{"num_hidden_layers": 16, "hidden_size": 256, "num_attention_heads": 8, "num_key_value_heads": 4, "head_dim": 64, "intermediate_size": 768, "vocab_size": 8192, "hidden_act": "gelu", "norm": "rmsnorm", "norm_place": "pre", "norm_eps": 1e-05, "positions": "rope", "rope_theta": 14700.0, "rope_fraction": 0.75, "qk_norm": false, "attn_scale": 0.125, "bias": "none", "tie_word_embeddings": false, "parallel_block": false, "extras": ["capped logits"], "init": "trunc", "init_std_qkv": 0.0191, "init_std_o": 0.0191, "init_std_up": 0.0191, "init_std_down": 0.0191, "optimizer": "soap_variant", "learning_rate": 0.0059, "beta1": 0.95, "beta2": 0.95, "weight_decay": 0.0, "lr_head": 0.00853, "max_grad_norm": 2.0, "warmup_steps": 200, "schedule": "wsd", "decay_fraction": 1.0, "decay_shape": "linear", "final_lr_fraction": 0.02, "batch_tokens": 131072, "max_seq_len": 512, "doc_mask": false, "train_tokens": 504600000, "max_steps": 3850, "dataset": "wikipedia_en"}
Each number is 200 + 20 x the weight over its row's rms, rounded and kept within 0 to 999. Layers, rows and columns count from 0. The size before them is the row's rms in percent of the matrix's.

# layer 7 MLP up, 768x256, rms 0.189, rows 153-207, columns 0-127
100,191,221,199,202,204,200,162,205,206,203,200,185,175,219,210,202,191,195,163,210,201,195,224,188,223,208,189,214,200,224,190,199,214,174,238,181,184,186,221,170,199,166,231,190,234,195,235,225,179,223,198,236,221,216,221,220,192,161,179,212,215,183,187,207,172,198,198,195,172,201,189,219,204,247,200,204,203,187,214,194,228,159,179,165,173,243,194,181,191,223,177,252,211,183,195,212,179,189,175,202,206,226,187,210,196,213,189,185,225,234,230,192,181,218,214,206,225,217,223,174,162,249,205,171,187,182,211,195
089,158,200,180,201,188,207,213,198,205,197,206,207,185,190,187,185,226,220,211,202,195,193,229,173,213,156,179,187,199,190,211,181,206,224,172,212,215,184,222,205,183,221,200,225,204,225,226,194,199,223,184,208,197,176,175,182,216,184,198,206,200,207,178,179,181,170,193,190,200,213,191,217,179,236,195,205,182,219,206,186,179,209,203,207,191,204,196,200,170,203,191,237,167,165,183,219,246,210,193,185,224,222,232,191,172,197,196,168,234,214,164,216,161,197,187,222,209,183,174,178,197,181,210,255,189,220,210,174
103,230,241,229,221,200,194,206,171,185,192,177,219,178,208,205,165,186,174,160,237,202,210,217,223,163,205,194,200,174,192,216,197,188,179,191,180,177,192,179,157,193,218,218,193,235,180,185,203,220,205,239,182,201,189,213,243,164,194,194,230,211,197,168,188,184,220,224,204,174,258,236,224,171,199,199,189,250,173,191,189,182,205,194,218,174,206,191,224,239,222,214,183,201,205,215,210,199,169,217,215,203,216,172,189,190,193,218,188,185,211,169,203,198,180,205,183,189,182,217,181,191,210,219,191,221,194,177,190
113,205,197,183,202,216,220,208,199,200,211,201,231,199,170,233,230,186,214,181,184,171,173,249,188,160,202,189,179,171,204,190,203,206,220,228,229,201,196,222,209,223,222,223,185,241,179,235,222,193,189,207,229,222,181,163,210,207,170,200,208,180,195,195,187,157,232,167,217,216,163,217,151,183,200,235,213,172,187,169,168,209,209,217,211,222,214,202,209,214,215,236,216,208,181,188,201,199,197,213,218,223,226,202,181,215,224,195,224,213,224,182,216,205,179,196,196,214,190,197,200,214,204,203,197,203,214,216,198
095,197,234,184,223,208,221,163,184,221,188,234,226,202,180,203,225,234,197,196,210,234,203,189,189,236,238,217,196,186,218,177,193,174,185,228,214,180,208,187,234,205,229,204,220,193,178,169,188,160,231,225,189,171,197,214,222,204,224,197,222,217,176,218,185,216,238,216,230,188,199,218,225,197,211,217,186,198,223,213,183,191,199,203,194,170,217,183,190,189,214,195,215,200,197,207,190,209,201,193,239,201,204,166,167,203,214,189,192,245,185,176,193,213,199,165,196,176,188,199,219,194,190,212,184,178,168,195,229
095,224,221,198,213,212,182,180,187,210,225,200,170,214,220,203,211,231,180,191,219,200,213,189,221,228,198,203,192,189,189,221,223,217,214,215,247,184,237,221,212,139,188,161,173,168,176,179,188,185,197,209,202,202,211,214,218,210,228,214,158,195,196,220,221,200,213,209,224,177,204,208,211,229,206,212,214,203,185,215,220,181,159,204,229,148,205,240,213,190,198,162,224,209,210,201,186,212,241,200,208,152,195,211,186,221,229,198,196,213,228,170,205,202,208,211,193,204,223,181,194,182,192,154,206,195,215,242,196
095,175,213,166,215,199,222,207,186,213,200,184,267,219,199,178,200,174,197,233,198,211,212,194,204,189,189,229,164,196,156,210,211,201,200,215,178,198,183,188,215,207,190,218,215,203,206,212,176,200,209,185,170,211,204,194,205,194,190,195,172,197,213,202,187,170,223,202,173,191,232,183,224,200,178,176,203,186,208,210,200,210,200,189,197,171,229,199,234,204,172,188,225,199,171,181,191,203,215,185,200,215,211,229,202,198,191,208,195,227,188,197,220,206,177,183,190,202,186,176,183,154,185,194,216,228,223,185,178
107,177,179,214,192,164,232,210,213,174,222,219,188,184,220,213,241,186,203,174,219,229,202,205,204,207,181,205,181,192,226,177,219,223,220,200,190,227,209,183,205,210,210,222,185,192,212,173,192,177,163,224,201,207,244,224,204,254,219,182,197,173,221,190,203,189,241,191,214,180,161,207,192,155,226,164,177,168,197,215,204,206,197,199,194,218,172,205,209,249,144,213,193,200,159,189,205,207,191,198,229,202,233,227,200,186,221,191,230,185,170,204,162,181,209,240,180,193,185,192,205,168,204,211,195,196,188,169,215
108,180,219,211,186,197,170,180,183,164,199,230,195,156,175,244,222,179,212,172,179,206,246,216,209,204,165,226,190,169,200,198,220,201,226,207,235,225,194,209,198,226,172,178,179,168,220,209,190,203,166,221,208,203,181,209,189,199,203,179,231,180,191,191,214,186,206,196,210,161,183,214,231,204,176,172,240,185,176,204,209,209,213,276,214,217,221,181,182,214,186,166,190,191,205,180,212,192,187,234,213,183,179,226,158,214,204,191,186,213,219,200,175,202,192,181,168,186,194,210,189,184,213,181,174,181,244,230,184
089,206,233,184,198,214,225,181,224,202,174,224,191,235,218,187,193,178,208,229,207,201,189,224,203,207,208,210,214,194,200,224,217,180,224,216,199,224,183,210,204,180,206,215,207,215,236,195,207,189,225,152,207,196,179,192,196,217,199,210,179,228,190,199,192,229,200,220,193,231,208,210,216,204,191,210,207,188,193,209,212,207,184,156,173,214,221,232,189,240,201,165,196,197,227,164,205,241,172,182,204,193,187,185,172,168,221,217,148,182,164,203,183,184,180,250,204,169,210,193,225,187,251,200,212,189,194,183,176
110,173,213,207,221,187,216,226,216,186,213,183,225,210,218,241,216,193,208,202,206,180,196,224,197,164,165,165,194,222,134,205,262,234,207,199,150,204,213,192,189,207,203,224,161,191,213,208,221,175,184,218,229,204,209,189,223,199,201,201,185,183,178,209,191,173,205,202,212,223,199,198,192,209,203,183,209,216,175,210,205,200,170,204,191,206,211,201,218,203,154,233,189,210,196,215,214,231,181,164,186,207,187,175,206,177,222,174,142,197,188,171,233,200,208,203,187,177,209,213,221,205,195,227,206,167,182,209,180
103,183,208,152,187,228,200,219,235,158,206,176,193,196,220,205,243,200,189,220,178,194,212,185,210,234,165,214,199,185,169,176,180,182,222,209,210,222,185,184,217,237,167,211,191,193,202,193,191,203,214,231,205,207,203,195,224,231,179,197,199,241,212,222,228,218,190,172,151,196,175,223,202,235,225,146,205,207,174,173,177,199,183,211,197,174,214,220,197,208,197,231,197,191,175,191,219,220,219,220,206,195,204,210,211,205,199,188,236,224,190,187,201,181,195,213,204,243,195,207,186,191,192,236,167,210,220,197,211
082,201,173,188,194,196,222,180,208,207,189,186,204,221,215,182,214,182,213,173,221,217,180,188,207,195,231,179,191,196,186,185,211,225,209,180,200,233,221,208,194,224,207,197,209,223,173,186,165,175,224,215,236,190,202,156,206,230,181,212,219,242,179,185,186,183,222,168,178,195,183,195,191,223,220,208,228,202,236,193,200,228,210,204,195,226,210,171,194,209,173,164,210,196,224,207,212,191,185,194,235,206,154,199,218,191,188,173,201,221,157,190,207,213,185,198,190,242,238,191,188,218,173,200,221,230,214,208,184
104,200,219,192,214,193,209,158,189,199,173,174,204,182,184,200,230,207,217,243,193,207,198,187,197,187,186,197,216,236,203,185,221,187,189,205,189,203,151,197,207,232,172,207,203,191,195,258,183,206,154,177,214,184,170,213,195,207,211,185,198,201,195,185,214,205,198,208,193,225,185,220,206,224,197,169,226,204,198,220,192,237,162,186,209,225,191,233,191,155,172,208,179,229,199,203,190,218,228,189,191,211,239,198,217,221,192,188,232,204,187,183,185,212,180,153,177,159,215,227,171,218,163,192,232,187,192,177,234
111,216,180,196,207,200,215,182,189,233,170,215,232,191,209,199,213,197,204,202,184,163,208,220,213,254,179,163,164,206,206,163,185,209,215,182,193,255,193,221,233,175,220,207,212,234,218,178,190,204,196,206,191,194,202,183,170,142,206,193,210,190,200,193,197,198,182,208,211,179,190,193,204,215,190,193,204,213,217,203,243,195,219,232,224,201,206,203,195,220,197,180,170,206,231,224,230,224,239,211,190,176,232,215,234,188,219,223,193,197,222,171,215,183,195,207,172,247,181,202,202,207,223,190,173,179,206,173,213
081,184,225,225,185,205,209,218,236,172,193,211,215,234,191,212,191,212,243,168,211,186,196,196,185,213,227,229,217,190,191,189,207,223,253,201,221,179,202,191,184,202,179,225,201,222,191,199,159,197,186,190,217,224,183,206,185,247,189,202,205,212,214,217,210,260,193,206,142,192,253,177,189,217,187,200,168,204,178,224,216,215,164,209,193,198,196,202,200,199,234,206,181,193,206,230,166,179,176,189,216,192,209,214,223,226,178,210,196,225,231,187,229,207,181,189,204,189,221,204,223,216,182,232,216,180,188,191,168
103,227,186,181,228,192,182,172,234,208,185,231,185,235,204,208,226,190,161,197,217,169,209,179,226,192,216,182,189,183,215,199,203,189,213,209,208,218,198,156,183,203,185,210,199,203,203,200,232,208,170,224,201,201,180,215,208,203,186,192,179,208,200,181,194,194,189,203,164,180,190,231,173,206,201,197,178,177,226,220,172,166,179,195,210,224,221,175,208,176,179,185,223,206,197,184,200,199,169,215,184,204,196,237,224,206,187,210,202,236,163,163,187,212,172,198,163,220,195,195,169,224,170,144,182,196,170,216,177
101,209,195,208,173,191,200,182,227,207,199,207,198,203,215,225,193,201,211,198,216,221,213,194,223,193,216,181,221,167,186,203,198,190,215,204,188,166,223,230,196,204,196,238,214,183,192,233,186,172,227,197,197,241,206,198,220,153,179,187,198,193,182,184,201,188,240,170,182,218,191,205,196,225,215,213,225,246,151,191,199,208,177,184,215,238,217,222,183,196,237,185,233,198,195,198,225,188,189,146,187,204,152,198,215,219,206,206,185,213,214,236,243,209,222,212,217,240,203,195,200,212,253,234,227,224,232,245,182
107,187,203,190,183,200,205,189,229,205,195,207,195,219,164,171,203,210,204,182,205,198,211,150,200,208,201,195,200,216,168,229,193,223,197,194,193,215,174,164,184,186,204,218,194,200,196,212,174,196,178,226,209,242,201,183,192,177,168,195,190,195,178,169,220,194,156,222,218,219,198,209,207,167,192,188,201,212,220,205,214,196,194,215,189,193,242,178,196,217,170,211,202,233,202,229,223,245,233,230,200,210,219,183,206,181,178,172,191,186,226,200,195,178,169,216,171,179,175,210,237,184,192,205,180,208,224,210,202
097,230,210,200,203,166,216,179,162,205,220,233,219,220,243,191,202,175,230,198,202,186,211,220,179,202,170,202,205,202,203,212,188,187,230,181,203,235,220,198,186,212,178,158,210,215,185,190,198,179,197,189,185,200,238,180,201,188,206,190,150,215,190,217,223,175,184,194,199,214,182,168,227,220,197,174,209,223,196,212,250,211,197,214,242,218,203,201,215,191,199,188,219,223,195,232,192,220,219,202,178,201,227,188,208,204,239,195,214,258,193,205,192,192,190,220,188,176,139,207,198,208,165,217,208,197,231,175,232
092,195,200,175,234,217,225,184,174,227,205,190,187,206,196,199,201,212,219,221,160,226,178,211,177,194,194,186,198,187,201,208,194,209,198,154,212,191,183,180,219,160,215,188,223,207,199,227,179,234,205,207,206,238,195,212,201,232,159,226,210,196,211,219,191,221,190,176,217,188,199,253,221,197,229,216,208,186,197,207,212,199,209,185,190,203,227,167,187,224,249,207,200,223,203,159,197,207,184,194,206,201,228,206,176,174,216,218,217,171,191,211,196,175,214,217,200,218,219,172,168,209,175,172,224,193,193,183,236
105,180,213,199,199,213,188,205,216,199,203,220,192,192,187,179,214,190,170,197,189,238,191,198,200,179,174,201,231,192,184,197,197,205,233,168,188,214,210,208,192,218,202,176,250,205,201,207,201,207,193,175,203,203,183,179,163,170,210,195,194,209,175,217,209,182,220,187,202,184,190,172,227,227,198,232,254,240,200,204,189,201,225,209,201,218,234,157,234,192,204,205,244,212,195,195,204,196,208,203,196,182,228,164,205,193,250,211,184,173,198,210,209,237,189,216,209,168,197,193,170,232,193,224,208,218,193,177,196
107,203,154,168,216,195,202,196,215,183,185,201,228,199,200,226,181,192,228,202,199,191,209,239,149,193,209,197,216,188,201,180,171,214,188,217,193,203,173,174,197,190,181,184,187,207,170,211,194,180,173,205,209,198,175,218,220,210,228,208,220,196,233,216,194,201,209,260,205,220,191,199,157,229,172,215,218,199,199,214,213,214,222,174,193,204,202,226,212,206,189,225,164,208,203,179,212,200,165,238,196,206,206,190,201,206,214,162,207,241,200,218,237,228,201,204,234,187,169,219,161,209,192,191,207,218,180,214,209
100,209,193,205,239,179,180,186,215,198,180,177,197,236,192,186,211,189,189,158,203,220,203,203,201,193,211,175,216,197,199,196,258,177,225,208,228,174,194,173,224,192,192,188,206,221,201,208,208,138,178,209,208,215,237,201,233,204,219,196,206,165,228,176,205,197,213,194,174,170,207,177,215,204,174,213,196,185,221,176,205,165,199,177,195,193,196,200,220,218,197,188,169,210,208,216,219,170,222,232,192,206,178,178,215,184,187,193,254,234,205,179,240,180,172,237,186,196,196,174,183,203,175,204,211,175,176,197,199
098,212,218,197,215,202,216,187,189,228,198,233,147,183,226,218,157,208,215,198,183,200,192,188,212,183,230,183,223,189,231,180,189,217,208,211,211,187,249,211,190,180,208,170,175,194,208,211,220,219,194,219,169,181,187,196,232,222,235,206,226,202,212,219,188,194,215,175,214,221,211,227,150,167,194,213,171,205,201,159,187,214,226,211,199,241,202,167,195,184,203,211,180,183,215,204,216,209,219,192,171,216,198,203,154,173,204,198,208,184,231,186,162,193,182,195,190,176,164,219,198,212,195,174,216,208,190,208,182
094,173,218,202,217,181,186,209,205,208,199,218,186,185,231,218,149,203,167,208,212,202,184,198,177,239,218,184,199,183,213,210,211,185,184,235,164,156,202,200,218,206,242,195,194,202,182,211,220,163,205,218,222,233,193,201,212,195,214,215,197,195,209,184,228,200,172,194,173,165,179,235,278,210,197,198,219,163,204,199,200,188,204,180,240,183,192,176,204,197,182,180,171,227,179,196,193,213,165,205,228,191,209,189,191,212,223,203,223,203,191,220,182,197,194,210,218,204,215,214,220,203,201,225,169,205,207,219,195
107,181,240,212,185,220,193,191,200,193,219,195,230,206,189,214,201,224,193,204,237,227,217,244,188,187,175,168,194,184,242,209,223,168,192,207,175,179,212,198,197,203,143,182,203,158,201,208,185,198,216,213,193,205,180,237,183,182,241,198,186,185,218,227,203,189,170,203,225,182,208,174,178,224,197,194,224,198,216,179,218,187,241,212,197,198,186,223,224,186,195,205,201,196,191,178,208,194,192,196,186,218,181,207,206,188,244,189,246,172,186,261,199,205,192,231,185,154,196,201,225,213,210,221,261,212,198,167,184
088,224,189,186,211,211,190,182,241,208,176,214,193,213,198,191,225,197,203,164,185,191,228,194,167,203,181,195,211,173,212,197,184,260,199,207,179,218,227,151,222,207,211,209,178,209,182,199,200,160,191,184,240,167,190,231,196,201,201,215,191,186,213,205,210,208,221,232,168,221,211,198,210,165,205,182,180,212,198,201,189,210,192,225,207,189,200,216,218,187,184,210,200,225,209,215,198,193,194,225,210,209,217,171,195,204,215,211,229,195,202,206,223,183,203,177,218,193,214,207,232,216,173,167,158,229,187,226,206
096,214,216,218,202,226,167,205,213,185,210,233,208,222,171,229,176,214,210,211,234,187,201,218,223,155,229,183,184,192,183,214,223,210,236,224,219,190,202,212,211,236,212,202,187,195,208,202,229,200,207,201,200,236,202,164,191,196,219,179,205,196,215,168,191,167,206,234,236,176,204,187,190,178,205,207,218,186,197,193,190,198,240,174,209,213,166,160,202,224,198,220,233,235,162,191,211,234,197,187,234,186,205,229,168,196,190,195,224,184,179,175,203,195,154,176,135,193,204,159,207,178,225,190,233,247,195,185,200
106,160,196,199,232,202,211,180,196,183,179,204,197,240,246,191,211,212,192,206,224,179,191,201,184,188,237,194,209,180,199,201,195,172,236,193,168,202,218,179,160,252,234,174,225,195,224,186,227,175,191,187,177,214,233,162,219,207,214,215,197,178,171,191,225,217,227,195,176,187,203,215,186,203,208,221,211,181,194,216,182,189,209,162,239,200,191,231,162,190,183,174,203,215,222,215,211,202,232,184,229,208,252,171,204,194,225,217,241,231,190,217,176,232,179,203,207,213,232,181,190,197,215,210,209,207,172,210,211
094,215,216,163,200,231,224,185,169,204,185,215,204,201,198,193,205,228,190,202,180,225,199,181,235,201,210,172,185,204,207,172,172,214,179,186,204,219,220,223,207,191,158,201,194,235,196,219,211,205,201,185,174,179,220,216,241,209,221,174,195,150,162,172,208,203,212,194,195,223,209,198,216,188,206,212,154,203,195,227,222,191,218,235,224,214,198,222,173,192,190,192,199,216,235,212,205,206,223,177,199,180,217,231,178,156,191,200,224,222,189,196,201,178,207,202,233,190,182,154,209,187,181,228,201,206,183,251,229
104,210,202,219,224,160,181,227,182,221,182,190,172,219,202,239,227,172,191,197,213,226,210,203,206,206,208,185,214,187,158,204,208,212,218,172,194,160,257,175,220,224,190,191,202,217,192,198,203,198,174,206,225,221,219,260,195,186,208,185,217,186,193,184,193,181,239,195,183,183,185,189,180,194,189,190,186,219,162,237,215,199,233,175,211,208,252,226,194,199,194,218,191,206,205,214,237,178,176,196,232,188,228,243,200,194,206,223,211,195,221,183,219,195,182,211,190,227,191,185,203,197,202,203,187,220,195,189,196
096,202,213,217,224,192,220,177,199,215,211,196,218,188,222,189,204,222,217,167,203,193,221,222,194,190,198,191,190,182,221,228,195,188,191,218,201,198,197,203,172,215,194,178,185,202,229,200,205,191,172,231,213,186,200,190,184,212,232,201,209,221,202,212,195,177,213,220,207,210,203,194,209,216,204,218,194,192,170,213,215,200,226,204,228,175,232,209,181,232,210,205,196,231,176,194,212,150,189,198,187,189,192,190,173,207,200,213,201,194,166,233,181,229,210,162,198,248,182,202,221,202,170,202,176,195,137,196,185
109,193,192,195,199,210,216,197,161,188,176,219,174,196,159,189,177,233,185,203,189,194,212,175,185,174,182,202,197,225,167,180,211,234,198,205,155,219,176,153,214,196,182,195,176,195,209,244,199,221,214,182,215,228,180,198,203,228,220,194,238,214,195,205,194,174,179,186,219,202,170,187,237,242,212,196,220,201,196,184,182,239,212,169,192,177,190,191,211,231,179,192,205,210,201,194,188,215,216,227,226,192,214,214,227,174,199,211,182,175,217,210,217,202,188,196,191,177,202,181,217,211,181,210,248,209,171,158,251
081,220,219,222,166,183,215,187,218,183,187,210,195,202,200,233,206,182,221,158,225,196,172,218,215,199,223,186,197,212,214,183,210,210,202,179,199,189,170,201,181,183,213,184,167,211,212,203,167,170,238,192,172,158,178,164,183,179,220,179,245,233,231,215,185,213,211,230,177,224,190,175,170,196,162,167,199,210,195,181,203,226,203,224,213,198,196,213,226,180,191,175,224,180,231,206,176,183,180,196,224,195,194,229,190,223,186,186,233,250,199,180,195,188,206,199,202,189,198,209,239,211,177,204,209,196,192,223,178
117,197,238,195,209,195,210,195,209,201,218,208,229,221,177,207,247,196,213,217,215,219,203,205,199,232,237,181,189,229,221,207,204,187,182,237,189,215,221,178,191,238,175,185,206,202,228,208,219,229,187,226,210,213,216,203,184,209,204,237,176,225,217,203,174,195,233,236,204,200,233,168,189,204,184,216,213,194,204,200,192,225,183,230,206,218,191,183,210,199,206,203,182,171,218,215,181,170,196,176,193,192,209,197,194,194,247,210,184,199,181,221,205,209,215,194,204,229,154,206,204,209,190,215,170,165,203,211,202
101,249,179,184,188,227,191,174,209,203,227,203,183,162,212,214,183,192,207,214,204,198,199,201,173,243,168,194,177,228,216,193,185,217,191,216,211,220,196,160,187,160,175,188,182,185,174,215,191,176,194,219,203,186,195,182,209,201,200,207,220,231,207,185,222,201,181,181,178,199,200,209,175,206,201,194,220,190,162,195,207,207,190,209,184,200,177,198,238,210,203,200,220,166,240,238,207,180,205,197,197,180,168,200,218,215,196,203,207,183,208,182,186,210,199,199,194,192,195,201,219,225,186,210,168,178,241,168,250
102,175,213,191,196,223,210,200,169,189,234,212,211,209,194,190,189,184,228,253,234,189,204,178,181,198,214,207,214,193,200,174,158,226,233,240,193,194,163,220,175,201,202,147,205,165,168,180,198,217,186,220,192,175,204,202,176,203,229,209,198,191,193,212,210,200,170,187,195,201,223,202,212,220,191,169,182,200,187,219,233,217,260,224,159,202,183,176,187,156,196,174,218,205,209,222,219,214,200,181,184,203,188,199,180,208,211,204,197,169,175,195,213,183,179,227,191,214,171,197,229,183,225,170,205,199,217,181,232
104,182,207,206,230,180,199,173,189,212,180,181,183,203,164,143,197,161,204,200,234,178,195,185,203,178,194,231,230,227,191,200,221,221,218,161,200,233,200,245,192,207,185,231,208,168,213,202,186,218,179,225,202,211,205,197,235,207,210,203,218,217,196,226,185,184,220,181,239,194,219,217,215,192,217,207,230,198,225,225,179,182,201,209,191,218,208,242,208,192,184,192,190,206,173,227,216,216,167,211,169,230,198,185,165,230,148,185,216,249,248,206,191,203,209,194,228,181,191,186,228,213,196,230,191,169,200,208,215
099,158,196,208,219,216,228,230,215,245,173,203,198,185,211,192,224,186,218,208,208,194,208,213,198,209,230,215,193,203,184,149,180,227,208,207,208,209,214,201,226,181,207,180,179,198,206,219,201,163,150,144,209,210,190,193,177,199,172,201,209,188,163,202,181,193,180,209,197,185,229,228,174,187,210,225,208,203,185,244,182,206,230,186,208,193,196,227,201,230,209,221,198,217,199,217,187,185,223,212,189,198,177,229,200,188,230,220,223,202,201,214,205,197,239,199,178,229,207,191,199,218,176,195,201,168,203,197,224
101,196,215,256,214,164,168,197,194,189,200,213,185,163,198,209,174,212,208,194,210,191,171,221,229,205,182,205,224,200,209,232,204,209,204,173,208,200,208,206,231,190,172,232,195,208,226,184,202,212,243,198,201,192,171,198,236,200,208,252,199,214,199,204,194,180,184,193,220,187,198,203,198,205,206,188,222,222,204,198,195,178,218,229,214,215,203,188,219,191,200,204,236,180,233,256,200,210,214,166,186,211,208,229,194,212,218,180,184,180,224,215,222,204,197,186,216,155,201,212,219,217,212,264,189,190,205,160,170
087,212,211,164,170,208,173,193,188,211,230,170,212,194,214,198,195,210,187,206,176,217,191,193,210,230,210,208,187,181,195,209,160,207,230,205,180,186,213,208,199,181,237,210,177,205,205,210,210,169,195,201,224,195,227,187,180,181,190,207,181,176,208,195,192,187,197,201,220,168,227,184,181,219,196,202,182,202,178,197,205,237,204,183,211,240,206,196,208,194,199,209,209,206,195,204,171,201,196,179,166,218,235,213,186,239,201,194,214,213,194,207,188,180,177,236,170,198,220,231,195,212,198,207,168,207,212,201,202
087,207,202,219,192,213,192,201,190,205,186,210,157,221,181,207,212,172,189,187,236,219,175,171,205,199,204,190,195,221,228,176,213,171,206,195,196,256,218,206,214,211,176,216,198,193,179,191,211,183,190,175,190,184,223,197,193,225,194,198,176,240,179,160,183,194,199,219,209,197,196,209,215,192,156,219,168,174,191,204,196,231,207,187,246,169,237,163,201,203,210,227,161,165,224,188,174,175,184,215,223,159,187,193,160,188,234,225,244,217,233,206,201,184,222,188,195,208,184,196,229,221,179,195,219,211,187,191,174
109,171,208,235,172,171,213,212,211,216,221,180,162,230,207,204,196,185,201,209,156,209,182,161,202,178,206,203,194,187,181,185,208,223,191,212,224,234,195,198,177,171,209,191,194,189,217,188,202,205,201,233,204,162,233,170,200,173,224,207,215,205,235,232,234,199,187,187,140,208,213,193,197,166,210,170,203,183,223,190,247,253,233,220,207,208,204,194,200,204,177,190,194,216,227,166,207,241,214,191,218,209,178,227,212,189,207,197,201,178,231,207,170,210,189,222,177,205,184,174,187,227,217,199,196,197,182,152,236
098,174,213,198,214,189,174,229,222,210,210,223,167,178,229,253,206,218,182,210,206,192,184,186,196,178,233,180,206,207,185,168,162,154,178,226,186,177,157,212,172,206,206,219,170,210,197,219,218,188,192,166,207,207,205,167,206,176,220,199,214,217,214,232,225,210,193,198,205,213,203,220,190,207,205,199,183,236,236,210,228,204,192,190,205,159,198,203,237,212,213,207,207,210,184,198,227,205,186,218,197,203,201,193,197,208,209,201,218,182,184,222,166,211,176,243,214,233,202,203,175,201,209,193,215,218,228,231,241
113,190,207,198,209,221,216,216,226,212,189,183,230,202,236,179,220,148,221,195,185,184,186,191,196,192,162,191,198,208,180,221,212,214,191,200,177,190,185,211,192,186,214,211,209,192,196,196,206,210,193,217,205,169,194,216,224,219,201,212,202,209,229,218,210,194,214,151,183,217,202,188,174,189,189,184,221,200,178,220,233,200,182,239,238,165,179,217,216,210,194,220,211,198,230,153,206,202,188,211,197,175,187,158,198,167,223,230,208,182,187,208,184,198,201,197,200,194,215,184,182,180,201,205,212,171,189,201,174
109,181,150,144,203,210,181,199,207,177,250,181,202,193,190,229,182,243,211,187,207,198,228,173,204,216,199,174,177,200,227,198,196,200,225,187,199,165,174,229,190,194,159,234,198,218,186,173,208,211,194,231,186,182,152,183,187,218,208,186,210,190,212,176,220,191,181,183,190,201,198,195,199,203,179,202,231,187,170,166,199,227,218,226,213,219,232,214,211,187,201,247,187,198,220,186,180,225,199,212,209,211,202,171,197,197,214,192,194,218,241,246,180,222,204,209,198,197,195,188,204,210,214,208,174,208,200,202,210
104,186,177,178,203,176,183,192,215,202,232,231,191,208,191,200,217,182,200,201,201,192,209,225,204,189,190,221,188,219,209,210,196,166,220,244,200,195,202,212,184,215,210,231,203,168,179,200,161,234,227,224,176,242,248,212,218,195,213,233,192,212,185,196,183,187,206,212,191,192,237,239,209,213,211,187,220,180,214,194,221,189,204,198,181,219,196,186,189,196,190,181,199,197,202,206,203,217,204,207,185,166,195,213,230,181,175,246,214,198,181,186,183,194,166,201,175,178,178,138,238,212,181,173,184,213,190,191,202
078,193,188,174,201,176,189,218,215,243,191,195,200,219,216,234,185,204,195,178,228,170,237,189,209,194,219,177,209,198,217,188,154,199,222,162,183,178,214,240,216,199,183,185,178,186,234,180,234,234,207,171,217,239,201,228,195,192,203,190,189,198,185,222,203,222,202,194,228,234,183,182,182,222,211,195,184,224,219,209,179,204,177,172,196,187,231,189,201,182,194,211,196,204,214,197,213,227,204,179,238,187,208,207,214,246,224,206,191,211,203,219,190,195,217,174,199,187,185,217,200,234,166,177,185,184,193,224,159
096,225,165,231,206,205,168,183,232,180,222,186,208,200,195,205,218,247,221,176,201,222,185,162,213,189,234,180,210,229,194,234,208,230,178,215,207,173,209,169,199,210,177,211,160,177,196,205,221,230,225,208,162,229,198,182,212,182,238,195,181,196,235,224,212,189,181,174,177,186,200,171,228,241,231,201,199,199,210,188,159,199,221,192,199,221,184,201,183,217,166,193,168,183,210,177,231,191,205,189,185,163,182,231,217,204,166,168,211,197,180,206,194,186,209,210,181,195,214,222,208,206,226,235,188,224,173,209,227
104,207,192,196,193,203,218,207,214,146,165,218,205,199,162,211,200,212,230,213,210,204,209,192,218,184,204,196,206,188,167,194,224,177,216,207,218,168,173,199,187,163,197,220,187,225,194,209,206,187,211,200,178,207,186,212,187,200,227,177,199,195,204,182,188,187,212,200,212,206,214,196,206,182,188,231,174,207,204,179,217,152,200,194,190,200,232,222,186,248,166,188,225,207,200,208,230,184,199,184,196,211,209,180,191,182,202,218,209,240,190,214,207,170,221,204,213,253,201,233,212,195,202,205,235,168,231,239,250
090,222,173,214,210,203,214,175,210,197,182,188,203,207,208,237,189,178,234,213,189,196,197,188,165,219,176,171,182,196,247,227,190,224,238,168,185,168,209,203,202,161,218,220,213,209,175,219,228,225,168,203,217,200,191,227,201,173,190,188,186,208,196,209,194,220,169,204,149,221,169,216,165,207,215,213,216,217,188,215,182,165,205,203,200,210,154,172,163,164,216,220,214,207,213,212,237,205,215,221,192,196,200,200,210,164,177,240,168,185,184,222,188,208,171,222,196,198,186,169,193,219,211,201,207,215,208,207,205
111,213,178,181,186,187,236,237,239,186,182,239,166,214,189,171,205,219,166,191,246,188,188,157,209,180,216,222,189,219,205,197,232,177,199,205,196,190,182,187,176,191,184,203,234,181,215,189,214,202,162,186,204,187,229,219,190,197,217,225,204,204,187,190,213,197,170,215,200,158,185,215,202,188,163,152,208,202,213,208,198,178,210,224,220,185,212,215,217,179,207,215,216,190,191,166,221,214,213,170,240,216,204,172,219,171,208,210,190,209,149,173,183,201,221,245,195,181,187,217,172,199,177,177,206,184,179,213,208
078,191,230,187,181,189,201,220,178,193,212,185,152,238,190,208,203,161,191,208,179,171,151,232,225,211,212,239,199,182,215,222,237,207,226,206,219,198,208,179,224,236,172,237,203,227,234,158,196,199,196,169,227,223,172,170,200,214,192,217,209,204,225,218,193,221,243,174,181,194,216,191,183,216,201,227,205,224,224,215,192,204,203,146,193,215,190,193,180,219,215,200,173,212,198,182,218,197,210,172,180,186,185,206,219,151,176,210,189,194,167,198,218,200,184,199,188,202,189,214,201,197,194,230,212,191,203,157,185
113,232,181,192,201,228,229,160,198,177,248,156,199,179,185,212,215,191,189,189,230,217,222,213,163,207,219,213,168,180,203,195,198,191,205,207,172,221,173,225,197,205,212,226,177,236,191,199,233,202,187,193,197,224,166,226,250,195,220,175,223,228,194,196,216,198,205,177,187,213,209,239,171,218,214,223,218,173,196,213,186,189,190,211,181,187,187,191,172,196,194,222,209,199,230,223,181,163,229,229,236,211,165,167,184,194,215,183,217,208,193,217,205,212,172,191,225,204,191,191,229,190,194,174,145,209,239,191,172